Weights of a small transformer language model.
Size: 10 layers, 5 heads of 32, 3.73M parameters.
Architecture: rotary positions, gated attention.
Training: a variant of Muon for these matrices, 133M tokens, 8088 steps.
Each number is 500 + 25 x the weight over its row's rms, rounded and kept within 0 to 999. Layers, rows and columns count from 0. Numbers have three digits each. The size before them is the row's rms in percent of the matrix's.

# layer 3 attention query, 160x160, rms 0.0928, rows 54-65, columns 0-159
108:482550493490466481509549499518508512477458425491435511504506512455490497444520492543471520509524487493500494487535538487477527467506474479509496492485467467477495479485532486490501499488499462547512480483494511502502464453517439511521488536482516515534490510518491518530523497549554486503530487488504450499496480533481484495514488486490521544552469527480495517494495455467491468498503558492528487471510471501463473516496525513509506532493486468476491522492486460488506499490493531
104:488510505500528542517430485528487454511516546518462499505490497494516479522533497528473517542518475508476503539503517496418470502547472503508472477462520507510497536532482471461482537481461515562478531475496491508480512479490446511500484460490525508475491501545532525491541492511493495524511495528501496491543468497481462517493529494511495495536496476520508527532515501537483466500496533506482494493527477527459499503519473513509533519489520543503517545537509480479503484450485478
111:500494462488484457512496505514506535516478437476485510471511483496538502521491476496516481517542442482462539482500479480512503509555510524496505519452489494517515519509520439517483470471501510509476521484501512507528535504489535503563491521515553487449476483505486511456482503508504488511505496527535521481479504530503493502472470509483547480539491559544502461513543502493482448503469483493495500441529544487502488501505501539503499540534484489523512488485471533499487499551523495
106:519547500490494499521550502507515523524531450516501538526538452495490517504481542494505544510540503528540493493515562533516526473506481508512492526473465469485497481424511503525508481473494473480485503499523503517536481473492506541467494484491475481522544497538539501467484526482471514501504530513505507544524457517438469505511523502470458499489498504468496492499491480498474529461535518555511535486504486531472517501471513490465528504476473479502538508518478500504450499512498483
096:479511507502532497484442480514517508510439512504538509516485497497484495490501509493465498487509472559525522523487444505486489509515481506475476487499463445521492500459537480539555504456501478516490489536478476461518445510461485518483463482514481488510470533475527458498483560489472488507502536499494527490493528522513467465491481490484476501560496455455525477522502545492514478527504535488506499527467474479506454477524506482488498502558538498529497475493496499472489518505505514
115:484524489510543516477497506490515475496483501487482525530495509478484549509502532444497534478519537464535530552531462455493470472551449540494514504490524480470475520478513447488520489446490488527497532505484538501509495483512500503489524505503489529510475533530546480497500510491525499504494506503544497463496500482496465512514458501552481513513471471485492482448527465487501459508491532475512524478559466517468529493529494496556492487492516505511458541502472475501477534519506492
112:523462547537484482553498532526527475523463511489506509485500485526463486405504532532462512501489502532533535462472541482482516517476528521506458473505524523525504493480502500489564516475487509472542492512529487506497534491500475504517497509538494484480516530463516501420481511507487525482487530481471501490513480506490525420515514521503489537490494495456504495491512488481489465499500502508497504520476507488525496508494476473519520508469479492502536509557473459482506476526505509
094:463508518458491494513527481539463485523503514498438498492497488512514492513460471482531520471472489509514497482459514512481540509500493441502442495459466483444447482449489495479486504532507521482553497492506542542525513500525497508533502512472530514469509493495482496492482504490560476473485476490500557529516543476479485516529458498485487473461515514538493515535509470481484495488518461487516471489514488504521540521513543520478536453515466490496513509489511469502505479506533476
117:542466559475474462510526490547552481528495482511508497550480466522497492501494570494482489534500498505513520479520486526459494496508533509496521543522501496489482508515514477514473524458513509499492488481544521530475478495500484528499473512479500508503473505466505505491488483524523502500502547459517486512479562495492518510507442532512529508522542492500454522517478487481503537485494558500550500479461547514546459496488500527521497499515506466466521472490486491458545500535489469
103:411498527526511523491520457536507537477526509499473490479501528510544487496471465508473493525516557503534480525475515498472475539541485530529477498446492504474496501484511503491532528488479489495507452505478493526518504456538482507486503506499517452496533494508506503473478495492509494502496512500471486489575510496507463514480491488471487481509524482485490475513494484502478526495561502496458463496533451470502554510526535501468538494527524527472513489481501544524488529462502467
091:536462511495525499521504529523492509542550503484463494527507466509460504462537487530499511544517499488496478506527469471521489540497523507480510516536530448486472519521518497521506513549545481441530522490531520446459462495504478444494475480492511505481479486488484552535518500499518533464525465529454471500502501496540513471498542483508534527482492516509519566535518494503482516534525483540519520489498490489507502503498528482509498476461502477495527485511558493514507515490507489
092:513484520480518501479516496490534508474442506581487498546476527490466529501489531469519484491523499472517495497491501527474476516454521499523481486495466510507541480483498505487489532518484499458511466502501506463509528524485443536470525505531496480466485493548547496487476476539523505501478467497520475513501523471510536475534483486498534514566510529497485516501515503543489524469517483508548502503506472512472519484510537533514537506507514531471505560544512491517542480522489451
# layer 3 attention key, 160x160, rms 0.0906, rows 54-65, columns 0-159
121:492492490450434500508470496510512508532515487476520546479479474506494477486497527521505467459448531431538541489494507476520457511496455474530520554506482439509510506493519542495505508488489473518519489522473480509495460490536487491492505498505541477537514500538458450472532484520501519559506481473468491527507529547509482500484548510498478526511472507451562484481470521492489488500499518484507498474460507504484499479510494531502486475483506480502523503491516496474515497537507474
099:500517495511484523500447489461542475525438460473434497500493515477507508470527493483545496561492470505499462516546483495518491535538493510526526487540505493537494557514480513496510522518518524527530493475513479492546537505496500523497492478533531474530540507541485505480445516452526488520470509509501504517520491450505510520498474486482470536489528473558483503489473464516492507478536516451512498516510490529502544497518521533478538523490513503515511504515510502494514537510504526
114:473514524466468530510483501458510479520532502485485486540503465521469459505487474568476499519489469478512538508500499468447530470529487494517536504502499469485490512529499504497483491499510493524541515533525489474506501523481513503531514504478505472560469538465504505498539483558511497496527513499490460532479505520515476495479508464560510530441502527468451511514521490468507505445479520479517522497540516483485527473497473483491460533489493504488470525504508535504530540542535497
109:494488502532485495483475498474525508501521468515528467484511490523422486477463541456496459498462498480486516493493510502517515476514479445505527517491517505469520487542498510453504529493490503516507471545467527500465463523510466511490508487478544465512518460508537516467500519535521499491510539507497551554517473509447507522468520507441504466487492521516493508510531516501499513514472530499483479489500466492476527485489503485545494512503453515469466426507531461496495493464513503
108:503530483489488471512484491475465520534530489505511482470464502496527484486511544488493497507497549484528513501465512486507507485538512461510518466516508515504516511507507496494484482503476497543580526523498507505476533529469492485533478533506522471492480487500458501525495541502466466514506436495496544489474461537530484488465494469462496488453498511509460453468510479555527475503484469473456503534529494456528483500515448522514441475497496519537510465491488518539490489507513523
107:500490502471501518491479486453555501506488491500501504501492498521494504507517511500537458495486509457529502485522471541474489486509470487534476478498509472502487527478465499475504470507542504446492481497530510497502475486476510516514510483510484502511534489477459464497485422525533469562497498465450529501495473479486469495534454543530482529530477478475493506519522520523486488514444471477497530565501475510495517491490507517508491483510520490542507503434515529521526474487553451
102:495488491476467506487524491491465504480486513515430496525505494518512465494511504511521517506526541505539504478512490525546508508495497467435481496514543480461564467535541545479509505507466471479487507511487518544533462487492504491483474491475502526513483506536478488488432507501523472518496500501504519529513486565495513487490469458470517499513507488496516523497470511522518506495505498527469482518492471547483531461507545533485499473506517532472517489515489422499504482457484545
105:474525503537509463550504548538494484467494489551484510503547536497477498527488508498503512490508454505477495514483498505537513472506511486499549491529486485513481470487473485562533535503554475507433459508557475517537511511508551521483528503491490486485545488514517495480538486449502498500495521491495494521488489447481527506513498500500542487521475476491487543465474517479530557507469509517508548488539504514492499507471502503534515496523522482466493493496445479517480467502509486
108:492461526506548488486526540457467482511520473531481487502448505475509515500501467507467477554475515508494514515491488505515491499488478506456493465535456462517544581493484541524538487502480463479486473518478494523487503536496473427492498525487506471498522470495484462517479490477483473491506472474513441490499514520521546513476506498512515453515508495500534490508485523526483508505490530535497470476486453491487502472486500540493481477520512504535502506485470522520491524432476516
108:506516468515482457508454494453507508451508490479488510493528518506481465500530513516517458498512486515484399545480492452529485504533526548448524470528528515521495516477504503533478522502509470493490528477524484518501533463498515539474495514515518533486510505498530505504477483525489505489473526527505532490517460520499478462492467468479508436518508474526499466494475521510511472509485511457526498516456509509488498531525469475563489527513501474500521497544505530481507499476477494
082:487507501492457481516493497428481506471509533479525496523477555513539528487463526529529507470515555497542528532517494478512464501455504486517493479507501527507500459493526503508522504509488520468521457558530499504495495476518517485533500555481505473519483564476502491442479559476525499500468473503498524478492478482491501511495492494484503535519489497481488452480518492474481554522519505476533493478526559501491540493541490532473503501510519466478490506519523512498535467527488507
093:497450483508480501506517501492478504462521534495502505497528493497543529477551457556453480472470478503497495469477557554516512492462517451474506493524501488540523492507542570524467440508470490490480504510472573483518528468526528461527497476487497507515468497517468529511504481490511515472476494473496530453482523507490522489539549501489476507495489540481502480548513495487488511482496483487487514523481493492483481480485477507465534526511456509510525532519500522516511486492495498
# layer 3 attention value, 160x160, rms 0.109, rows 32-63, columns 0-159
094:478529479495505509512533457499529544516454488491508534514441480467500497508446534483493536484503518482528487464495501470496490501472455516498471518485507484508490501485485502529514470493522532506469556520476527502478495491497511483471480561494504506521506501531522484495533510469518521536535497478517482517492514497513457510564494484491484481500512497511472467568496500484488491514438557503504515496479441469497480485511487504493542484534469459488469490506483500475497420478505518
095:481488464502427492500459486470493517511509499555458521530542507474545448540542470501488510534502485515524486515490514506511499544499520425497504452520506536508519505509488485517508482490546541502493471456497506479495482515456475505467508471490449479511473492478520499483493473495521493511493493483480511480516509469524497505538492518521509510499465466508448519479503487496514558510484458506500543487444477483509472507498466504522520492468507504495547464502519516440478510500490496
097:504540532516521448456485491486475513446495487477488468497527482517479491510492521509533488513542495529483450489512490499497472471477512516529508526540537453496499486468526479496490535494513506489495500484552486511459511455458488523475490532516489508514453502468474491468525502515508531501472542518496531466493513523486488496498479480485542508505463529547518499585516454484493493514483458552493522522478495502490526495499469486501533484517497500495488505469489539516501419509519505
106:531494453500545459462522520498509507531505472508508537527528464538515544508537527504495516490466488459538541513416495506495485487472496505471507512521543514479528483502488485526494502524491483522512499470528479492508472503533474473491510483509504517502574489517479527486455490477474549532497481529515460494546484494443552496481485524484495472491451514490515481460474512487494484494510496535500523487489480479500530503494482467531531463522500491490499518497486538491467473484459512
105:483466487516495472498541481531495527538502500500515526572514546484511514490508501467445441478475499457459477490489502458469474500496468505501490517468474538501484467529495488513496523504503499524465512506495528505484457493492537426500476458515507520544471456486511512501502518518483493531532469479527518502494466498490500468489552551502503510466538500517506504478490534509468479510457556515490525512471518500493518511520465478485466463543501519531501527486487494507532479476491508
098:507475531515497501521505482527515441464501532513513498481546498508545528488490499483541504572510505457472494477481493537521493490492524545482496470482506515485465492507547479544491491480482484518501494514489531444519524512485513530515491499544520447470507527451535490491538517459504474502477498497516520504501503503568482522492484535487469479491535499560509488506516509508489491471507452500517533476423500509519488489448503516506487526513482510495434509512517490505514500490487472
101:487514499499517498550530449458509525485482495503437536493475470541488510501562485499505538468529534489521521503422483498498509525523477452495533501505485519515517536525487526490506475502460502550510502485455480478512478461523520502512486495470497523533499464565508521498486507497467515477498484512527494506504523482507445499519538501447494479512492498504526466515471532530503520520527498448470467441531513493486471475511501517483501475515473485518492495493541501499523482516511485
099:510499501550510484459521495564463483486498497496484509520526503471490518486513512464505485482502500462518501529506484490477527510494483506505497488520493460514499510526442469459516506519546504504549505474476493495508500484497490520516527531541539520547498488538521546511502518452512515513498487501488500511505505419445491502490574486490488490509511521507510518529495495496542511546491518524514502491481491549557504466503472479450491483489553530483470490558478485545491516509500528
102:461505466478517469500480503486484530497528492519554494543510502496472529508436491538524469482537500512518459504453534494475533502481555484516528476470528495493505488533478529496482532518494533508491488471502521519514491461547549536499482519509524540543543484495463473512532509505546520520506492538512479502522489510497483499482512524495511505507492516480512489512476525494513505448491469484498517497535544561481500506494488474547500496585528534474494468506496496499475525477516487
096:482523490543481482503516478469520490438484527462526535515500544492496507504492487464475516492489476526507533510546525469487525459490507493523503538502479508550509505519453498531499526477544534519540467532504500467504510512503481490507486504498518473451531534523516519502513509516518557502478457505499470478472492490547540506474518505518530514521493501481488516486524479521504497511552473452518513496501532458531491500508507517545452467477513468512505556560466502523490527466495497
095:513509535457491509513502490509509520511489525503503488497483485508520475497460509502503489507491514477501492505460524524489448452483483492476530465556471495553500509523549452459433516484489492527499469520503484491472470528488529502499507517482486534541500475510498505484485536493477499475497489514484458472521477548528504464495516478475471481527481491512491546521507482547510509485476535535480473527525502499584464508486501485515549520532549502502510507537523476525441519484492526
100:462525539477456499483513546445508503464507507526533473506497520533457496496474439521493515492521504477483522516519500511532528465528496519533478517582498471515541524516503465482456491479497441530499458496487487492489483484489503489504526518503505485522507476515480528480494490545512473517494511499504505457518510506477510502487525493448514475482468479491448560535477536472490517503519478499493560479509476491503511485540535528535466503495487511493472486506508524503533522498491549
094:505471536493480506487512515521474471480482502524512474502557491471513536458489490507523499512471519458533470476466543509466480498456498459509482479481480530537526510472520531491491502479522479484468485488522518470484510498463526497505497528528506444481510522517491493513519476474498458537465516513492473497483478505443493505489513524564500520491509517481471476512429466541520513506479471501517490559535537474468496537507495482528548437507467461484507522501510499519502505488495499
094:500478492454527513498530485523516522496473458492479483477495507480476496507524486493510507470467515513540481457463484517502481499451473499525497540518520491486534521564532485493506492534479488522434535554525520508486542551487529447530546459509480490480535534511473492474472464498507501551463498479490517485510492489473509544507501522513508512501503470486498449460544477488506464502538506468497502511496503476493509508501519481499531502455484510450457529497511489480538483520526500
094:475527510468481484469547518521521509421470482460499497479481484520468505491529493499501484504529508516458494513517496497483496511531528485472522497523528490521516443470493508521467521527464508461479454486551477512467473500505559503495491481542532522483529493475490499504524461495477483501479532476500512493479500470498508446562493511521506498493518477502479475533451480510522490468502529474491535489454504518481523531518535515536541522502524496502514489528526486557476492533470526
093:488499510507504517480553474507523501512489523483519509439450518495495494532439484510494497471458501493513487521483533489527454503508506496471488509477503506490498500478496500543539542507580472496505487530476485483495460472534472468505517490506491507474499437492479455545492489502530470524508487576475506523506515473508455495473497515476517501504460468486508511505513491504464494482499498501551509479478475476508481549530525448513454489507517503554531500517523465534512490493506495
090:524541500522477498466529473451461523472506510477523462542537491525495520483505522515516477482495497492472519444532503476491491477541497499492487505462474513505518524476550496492466521485472539459460486522480479496512501501501534444522495523484524521529551533480510533502492532525528462478468465478521474536466469495503543485538473508516464522529514488505483545492509551518530543509486493441463463509551472489503526509533521501493498489516476503500478477494508491488487487505516488
088:500495488523494504517513520525522491511496521530445500532495525502511449473467459501490501504515486535472514454539482480486503487493487537520524490520521500502474504504507502468486480485529481504500451516524445465480488525472494536549480508537487552515515465525491489446504481535467544450498497503483503495540528441498499519517552502523502526516511522513489480488475545476512470516464509505512499492427526495502500476513487517516497442476498488487527471459556483476480508501534513
101:502493512531510501484495499493566518516516513513498488494534478519533488522476494478493515499511542514511508502445520519501474550508510493524546490501510467514521476486496456535433477522456498489486515532465498504482470498460518452546497548521514479509534519502546525492476526478485534569540486518497510480506481522502507508524530533490551467486461523458506490484464503484480482496499531555536480506525524475478467514544506513456509515484503484483501517530468475503536503525498496
096:519506464502522493504482470530509503525481455502492522510511516478510511515534489514465530526497436463523523456485509487478508527488540510487508493543479498454488471460466550537474515503484520501484429517494512481495526515458533478482494444552494509497498518522509513480488481538492504454545482523486505488504482542486547508482498455499506465472480547516470498515533484489530480489503520476489493512544518510497487512535490460483515537513499487461467506493511517536521453477454503
110:540529470470478487484487490507523561515518503513514510463486492523484471522482536459492537464499498473515510502474493509550485521452510489504523483456502512582527498522510499495451480480489482538492472503503502510505478475483529522475481526505514468481514460434517486477528518519519511443491525525469496473535498516515475527467482507515521466487470519489500517480489510490487503506505511504456445471483498505495519500551422504530513500526454526475470480530499512507482492527489522
108:522513491524556476491525542508533492525517529548481520500486473511467471485479518521517527472527517470522521465478484503474466511516455476509529542500487491503547499521529499523508506488500484507530538457462503520499506487503490549452506489516500498483522506481542523481475555498498549507512516472520454563514462494520472466545501510500530482499523510482467489476496492467481461527483507508506444497510450565513504503499492467484501509544483504497518527504513489494513526543501459
098:534471476484507468484500494501489485498504509531492471522473494547516533492492508507467507503515566482486455461461515448495489482464524492558519506484538536482444487456515509496492495455543511515486489511480470509548487455481470471526493462499523471490478495476465488489537451523492532501492487509525489496504499537464480498501538508464464453525521497515488504523536521524474516498510528478498513487474463476528497486517493487477558535508529518482542490516519549480515464504493502
096:516498482469477493513511486471549489476502500561506520463467495527499461523516527485492458487528499510492516515558504556495457481510487514483463538481486513492504532507495473537495534495499484465493500470506549510484500512516505503523538508525519471474510482524486502485478504527505544479549439488491481512505538522487529456511489474511492459507479525566503473471501477499518521541456519500523485535519539524485495495545490479494515484485530485509513493504511514551465478441452497
099:509525511485492503527511489502529452550519506506529502514496540480488479477491495574514502522513474478475498506513442500526451512500510536509488528519497463527495496504493496519485479525515468533464503490523546499540553551503506516511495511464504525465444441501524481504497508518476490510490508567485536485528489491530538444499511505486461483479478481479514517481503526453462501521507453495505515483513528499524497510499473515487447517493507501474475502470522518559487497549503503
097:519449469513513509520484530527503517438493483506445486481480483520518525491506540522505467496482465511526508525492491490497514461513460472488512483502463508509530498473479534504475520529503475472492479492549497506483518497545500443493525537507543542486511568500497443497520523493471469470531520480521495513524525525507508475524509429534511487525498513500467464505479450543507521523518480480494495496481498506540486522515532487540442491490482468486501476475484494483528523516496471
095:504505490511524505509521532482467525466531486496527461510467474492507522541507468516507503459493474498516482454508488484455477532491502504516471523462468540503499563485472474512468506535517499527487537481500517486514502504495485492475500495570452473486483569457524502534489456521535484476525519520489520477510477515507504473497547472489480505474533506467505462492526474556472466557488516484495503507519491476508512469479463446483511484489492476498450488492494460496529489508496483
096:518504490460513528503521561513507531491490490509541505490494502525496469534507501516473516504496471505512487527494486486466492566458535477540509507460524497457486538514519522511511464516504510521476464491477449482465495542488497479550537494489526509501508501523442507489494530477506522544535490524485527493500499480486532500479461484458510503462504489529476476509484462494464488489479490526461388502476498492479482488518522503519540519506473484506497482532506500458504505500471516
093:514481487504502510547559507515505489479451499521487505500529527517468496460492534547547565487454520469508528479511529543532491514480525496486506483482512540478511511510545525445502514495499468489507519481517511502499532477517489461472523517512532495509525467457530479527459466521480511510503509509481526492499500525535487511463479479484517529517531538503499460490451493518498516504495503457505456514501536463522500485472515532528497530486502512513518450532467465518485524560503522
110:496506560479481488463501547493515473517448455499492501511552501475506496458509504485491473499482514508478504488553500496492512508496504492535540484541510531487509493478497489447488490503488493473483505485528527513508468491511477494503477483545551521500490533461508500511535456494528458513455491471456516451515540455524495533531462501502473509507503531488460486554494527529499517456437473526545523481491520515510515506477493512503500519509493529547498519520494453470472523507496519
089:458523460479500452517472532478470480495494545497488549490543526478513473489475520486471500444547501511490480515525508489464473506526492520476497498502518486496503500490527508531461523492502567499511508504513515518514517530533509491539511510518531486491518485519524516492512516530520476473507541558529513491470519523490513530476508501490507499436465503572510508504501499502533526522486528509445481498527457509533509467469463500476521463522431515500475518480504464463489487521500486
099:495452550498527466474526499471532512530502488530510499487500488510489478509488438501496474493510514483478523514463519521491512447486541495482453487482501571475553500504511494463503484478454533495510486514501516452518522503515483495545474479488462457520483504501494509476510494500478497479566508560518506462501501523485499448507522492456488485512498511493482523516543506485429517482546512523504474518510522483517474508496469527473518468540495505517520530507497499563488488504487495
# layer 3 attention output (transposed), 160x160, rms 0.0916, rows 32-63, columns 0-159
099:477504513427552513525482509510429520510500461507478480505503543524480530476541513458521482479512526486507509493472507477537444478491505485448511489517465500485528524534515451516457534500463466495505531544495495491513535487488511511489477477490516507485499510483509511503539492490506557479487476505521501483493503508446523517518524502535486511468476514495496493435490510485492516530478510501501448517483544453486452469508540516517508493529466505531521500507530530492464485487485503
101:486471509512506513528480480541501486466519542511520504517519524534465520476526490476491457456477503500505551509508507531502488514523500534433473532489538487512484514491476482493495463478443484478475487469526493511501526483514485520505524490511499496485495538475513479470471485468510466469489502465477503489527529529494468464469510523524499540470506504496515459535545474489511464495489526502486509484489503525528505483475530554567511468473471475537455466516515493547533491447515520
100:531490515498524566499476518494522538501520484508501483498506485490462505465536504506463518487525555472488502527522513514504531477453532510507486516481507503432519479526477453564547508479449469468502506539514509509514504515507437495469493513471520487484511485517482486473451519480484531466529467511524479485498462514517525518551509457472492510504479494541532531473502482513487522482472474548519459477510508494501495510498452496495473507502483500500482511527502493462554517488521484
096:470515486525526491548441453466503507466493542513461443476516508465485486524523509495483522468522515509477513506537498477497507518504486481501491481518486498500516518502486507483471494484513543458551541481503485531504519525501516543515510494486484494463495485505527456543537491500486517456511511515527539569481518498501542490529524477491512529448510469530531512539520486512526509521492530527482525494494490515523524508503476451513506480506551548518504500514547524501522485515551461
102:491467434499500513486495507517458499487497557501503508515501464461505476492481507522501486488528451490570512504512477469527538482488511518457519511475482479504524567487522516502507457490489496523543492512522489470516484494487483533459532515509493515498517532527497476490448510525438530527526523511512503472543519480461483540505513516514482502460508467506535478502485488505514497501457526487509470508501495518536479491520549533491516520480529536474545500494518458491435520481497504
099:534454511506469481475476555492509507536489450523488524514514531519500468494507540506472482495526487541519509523539498484528530479475503499471548469517446515480494531487464477470519484504501501512476481469553494498464478485524475490531505513481495521517473508541464482498559449544496490466487472466472498493498503492473520556504486488486529512483523480492487498523470488507489486517499532492475502502513463480468485517511486494520477555498541475471519448485446557479506503509511519
098:522498463487476517524488502497464466506495507536492536544496513500483524536465486507480541522461466514474495478539518473487487455503497465488464526452507501486501516521479514489516497477474473563505509534508490539497532508471493521499463483501484480526449517480538536462495508504528522503501526504491487529507509546502503460493505511553489533482521555493495524498530541516553455498496545478467546550485561514513485515505515482497522526506492483480531520491490453475491502525479484
102:513482480514452517530512533457528525494498541502493513511522545492507486471475525562510520511516509514538550509524555503499507474505507486518478493485545469492561523495501518512486468539491500472527487491569540504517502492507456555543487448470484498461497499499493523500551513522495532542470502538509465519479506495502526497511483512528451505498515454506516522482478525452514488504465523471529526500510550505539522503498510510492498484476493530492503515508517541512507476500477521
107:527502473471481513533563510474513434478510517479461453522523539509534481489525488526548491469500580511486507531511502496495487499516527510508537521538518526526462505480500482458478496469532505523505525549522509522483502522492481444477484509505512446502484483550515499520497497509439504494515450538487476516472488517489514520483489503479484522510472510502494529509525471487477497463462488512515512509496489493512447512542450531477496483504504511490544506529531495495463497512512487
108:516484485465492531499443518491521515551496470520511471526499455467537469490465476485482489466482499517486532475481495505505510488491487511508495473440469496519490456517551513497454448537494518491512469462484501512499509517470505496498525493519500459531490492446535538495524490503489489515529453474501529496534474536477483478496484482496455498474515473514528473535563532466520492500516506497493476514459494484494479528511505470492539525540506510515498477541562528511495545520492520
099:489477478497491485538495524491478483521501501483472511509456502524513510501538472505497473472507529523483487494448508493485557474522492517504465485515466497545492492520476480526507529531523470540473474531481515520544497517539460522498518488541503510444515507518446498495525513515516475532459497477479488495529536456519464493515487517459499546504505487491535487485464538472509496501462506495557477511490500481484539525557481482510499461455486538512487516540453498480515559500511487
100:538503536516529518487519455512476480534492478522445520476432515475496505472527470480502477479470485494494485494527513512473512499473516518509502497480507446487471487531486486546508503586550503504524467499488501506513511521526528524481467481457510488509467498475482471546539473473507523528492478521498536507519491505544506519497488498514476493460521527471495483518561514493543460481471497500468542507490487513514481487514495455497517485460481481504538499477489455502471527524534522
102:489514491475545535516478517515514447538483504485483486474501471523520505506506492514506485448502546491474523483538501484540497534504519542503522505479497521496502521478474493496458472517475493502490505501507549505514517503561516499508502489486516578496516517473527496514440510507485496504507488537482513499485573495556538508489467494495475512509513459517471550503450518484463532476503495544481494468517490470499493494535491515484466536500493443494485500449503506440487483498482468
100:473542457492500509437494465540502508525496483533500509513504465476488521551504499511510443470518511512487507524475510489474493504500501505496558521496488457472470487452509521528506480546464498464493514514497455478507485536532498524497473515518496477514492492478527525523543511518466531464490518505493510513472496590512517478529506514495568507513499522513457497496462498493524502480510517540541467499553452517478490458543502477506503495519474499512491515527466502485513507507505476
094:547490490525458491509522481533541527493495496512488488500493491505533506456524495461450519473469482506476532506504525514509473503460485539476472503546490510545471474514498462478522480461511489526542523491515528484550485491508472487491468501486499467493501532470478495570498534507473498485517523517476534530504499506510474489444474493455503511445524532532457546493477492489528516541483508535499469504510480461510507475518512487487524512523487489500465518479451476485497492461544528
099:488515479507530500513441449481481492510542483489475515493534501523547538516482484504528497518466470493543506502476508539522499477498511436508508489486489470515493497500510503519451496518536538546490482504494536480487495487498487495523534512440518509495498515501490519502500446485533519484537502472489499457508510472542486572515485485446489529483494522507447476532491475451480528508511491503504479547538514497525477466526483579497508507535516502470466511504508500509502484475512505
097:490498444446529533519490491474513496499495473472462536462437483513489498472478471501477536470513509530546509484483502484496513527484529500478523493512515520541528504509526497482523497498506476476456502452464516499507477472532519507463449483490521470504515514534485519515493536485488520543516521517476545506524482499498504476459433503506528491492470487492461444496535462484449473517496509474475505450478535487456516492493503484509545536486484499498529507480491472509513480508458505
097:494488519521451485465488510524495519451534507537517523549515511472478517506503561529514478481500481460523513461459528501528493467484532493483479522470510495489490489491475488552473511499509428499527460502500557535533472475506531486502507481494518505499498516498476460509483525478489494522507522513525524537496512552481484462485499477465459514477494481500531464553512505489522503534543525536540540480469498531503478518539524511508497541517537529516504478514495508509517489537474515
101:511483469470531496504487494509523543536510490484510480464490537452466470506523526486516472476488499492492471465523526507517471482495464489558466490524480463509578498494507539489495529510508524494532503510560560524480472501503475513466470493519489496534485502514492476514468472507473454503478479502452466485499525555528458545475453521481509527525535512486488515481522496524493489473480507474515503516499488508502556513500472489474462505489511458552522488464506478489503517499507504
099:467456496496499486493503473504505447472475521502475500470497509461484546471501503557480480472520496537495485510514479532496462455481476471518504517511523525503483517520458502524498521476467583534525509482506460512536510515513515509535462531518525506497459500496509501510474492479459479491453508520518460473504450515504482477497511461491496536422519456527496520517480516518520523519511510509496484486537484445476509490488476498475505495513481533555503522483532517478486516526533503
102:498486530436482524539502462483462510492524503515527521499475484493486450490493459558511507476531536454456492508544514518506526489494538463524467490478524486495513480484493504481514504481537476479522476491496494497509517454508505540479486508494514505484500522502511484513485457465518467523502470482533497484496457514509506487464496491447483468529544485496527501508509480466509520519524479454532504532471466522443441547502526515553484502495497518545458482482480535498479498485519514
102:473492486481468518557470476497491506529523506515515487513453546490515456502505518499506499456507501514507492470511508525546469542480518485496501476513479473489475524529494471488527495517472440498464480497498463516476521467484505472514550489457485485510513447481478467462499486490499494498487535519543453478519539517481535513485483537473503417497458543510507517492524487499510498456489484501469500490491510473558501505476469521469469475494528540521513508471504533487485492532503532
104:430490480520517521464480506448479452468476458558487463515493516502479530487550525479462482500487494455527494491498494502488468490507500510477474472503522501471459490493529473465539490504473501487493498489550517477491465516520516533486488503502501528503443488521531506533531498481493511498527500499531518466484501479538511500463551505502475489461463514487543533498528470457511508464481509484523493487510546516468488501496500517476453507524479505474466516473490515446515515506455529
106:479502493520528511542496469509501498492477492522513522512492545509492529447431511468492557477537549458500482440500488503469510508495481526509524480536512499508470531508485505512499469509518517530483492563505474496544425467506473470478542511492479484511506539486460500509476480493509526538494495467517475505533451489512474491490502481536516528498513477486488527470522492506491526569500489526489508477475474535519508473506534493481497494508526503511463468507538542481524511516479505
095:470493489523489529479546511494502521495494533544468480447459496460492492491517506507552524486481494518496466486504498488542556499506539449494472478550459456487469517486473503496501489512497536489514504498492449522485488507553508507523473490531523510500516493507504520463503435512506485528498499492532520491513502477500484488495479489482516535550540527464495510534466466478493479504520489511495487496499479478446483514455524550496467486516512501560527479511523452497502474467546493
099:471495529507492491475528471498508523486518487471506535480487533489513517510502438522478527495502532490473533457528471504467503517489567508507440511486458611545514494525483506461524535509506488469479499486462529511516483519421532485492523506490494545483540496525516509485540533510502530510513510477500462539489488517509524532490520510521492526481521470504476478492473506519481484470487539509507509513529514502514503432501499481499497488514509499519466492507501485488479500523503510
100:486503494451529517466506439495566496499491508478486486516526510545531481469513538524496556571538491485513474504527536471528505486531522532455489566479511498497516486466554536512493492548484520524477487497514493478507522514542544476502481524477505503499515494507498515465509506497490504467493499517513508512501464505495493546530469503492482471508550514502540482510487520513489499480492530500477432533474462487477511484526516488513466466485529480505524509521492494503513472501471540
097:495529522522496472534512466483510522484509473533483485517475511538474488505509501512503478432512457461462473546484508541514491511533507503484499489526473517496506492465477561480466526499477491487485504475489505481489479521494503469495465487440481507524511552475526486485521500506489480495538536479487502529463434508502463514478516521535447533534484481483515508499489562529496533468508458502532525515513434500510510489490495546498533521467497519513518555474486497504512519500492490
094:488511520507471472509480519488449466493490526516475469493469495490483496542495456529507509525484549504482497478451513472525514510495512509501500518470464473567470487529498489531529529511474502518525478510521475451445508501496477497483475486480526526494489522489497531493526508530442456497519544489502509497532488481487530515504508512486501469532574492490505475533489525532499530478489488549461522512507489482509520477526499505522519514467532511518497521467460525474538435492450475
099:484489543515404494515483505517519480531540510483486473466501503514501502487509466504509450499523513491519461528494524517494480476474490511466460499500513478521512513473489501493510536499506511487509497533502508524477523440498526551449512526484484522480495545510490500509492538541458520507530484503486516536505546495457521473512513496503518468478509481490501508479487454474511500520464529530490464566504496508483500496545478482508508557483472498495462492475481496488523548430484508
103:472468463511485491518509494501512452501524477542492479485470536518509529499529500534532513514495490504544512499485516505491490486451506548467553509474515572506566491487467528505525471472484484471510526531470479520484515441541478483473475515474517518546486466464492503523503485445511495500564452497480507498498504494503464534537486457495513507513513482477511485513490546500503525510528491517523496480503512496497497543494502474498531481490485506485553509519529515461503515449484517
100:512525523470499495489467494523494479497549483512479546519505489518512497498487533471500504503470543514488502512487494473571487460535504560539494531515516471526498495497534517479476505520545505542466497477511473550503489519500494524516474457448512495532473480500506514511457505499531508497516458478506507509522505500471520546486482499508489530466503479537511507515518499555521505522499529475487501462574486579461508512486500482457489456472475519484507473481489471474530506502499481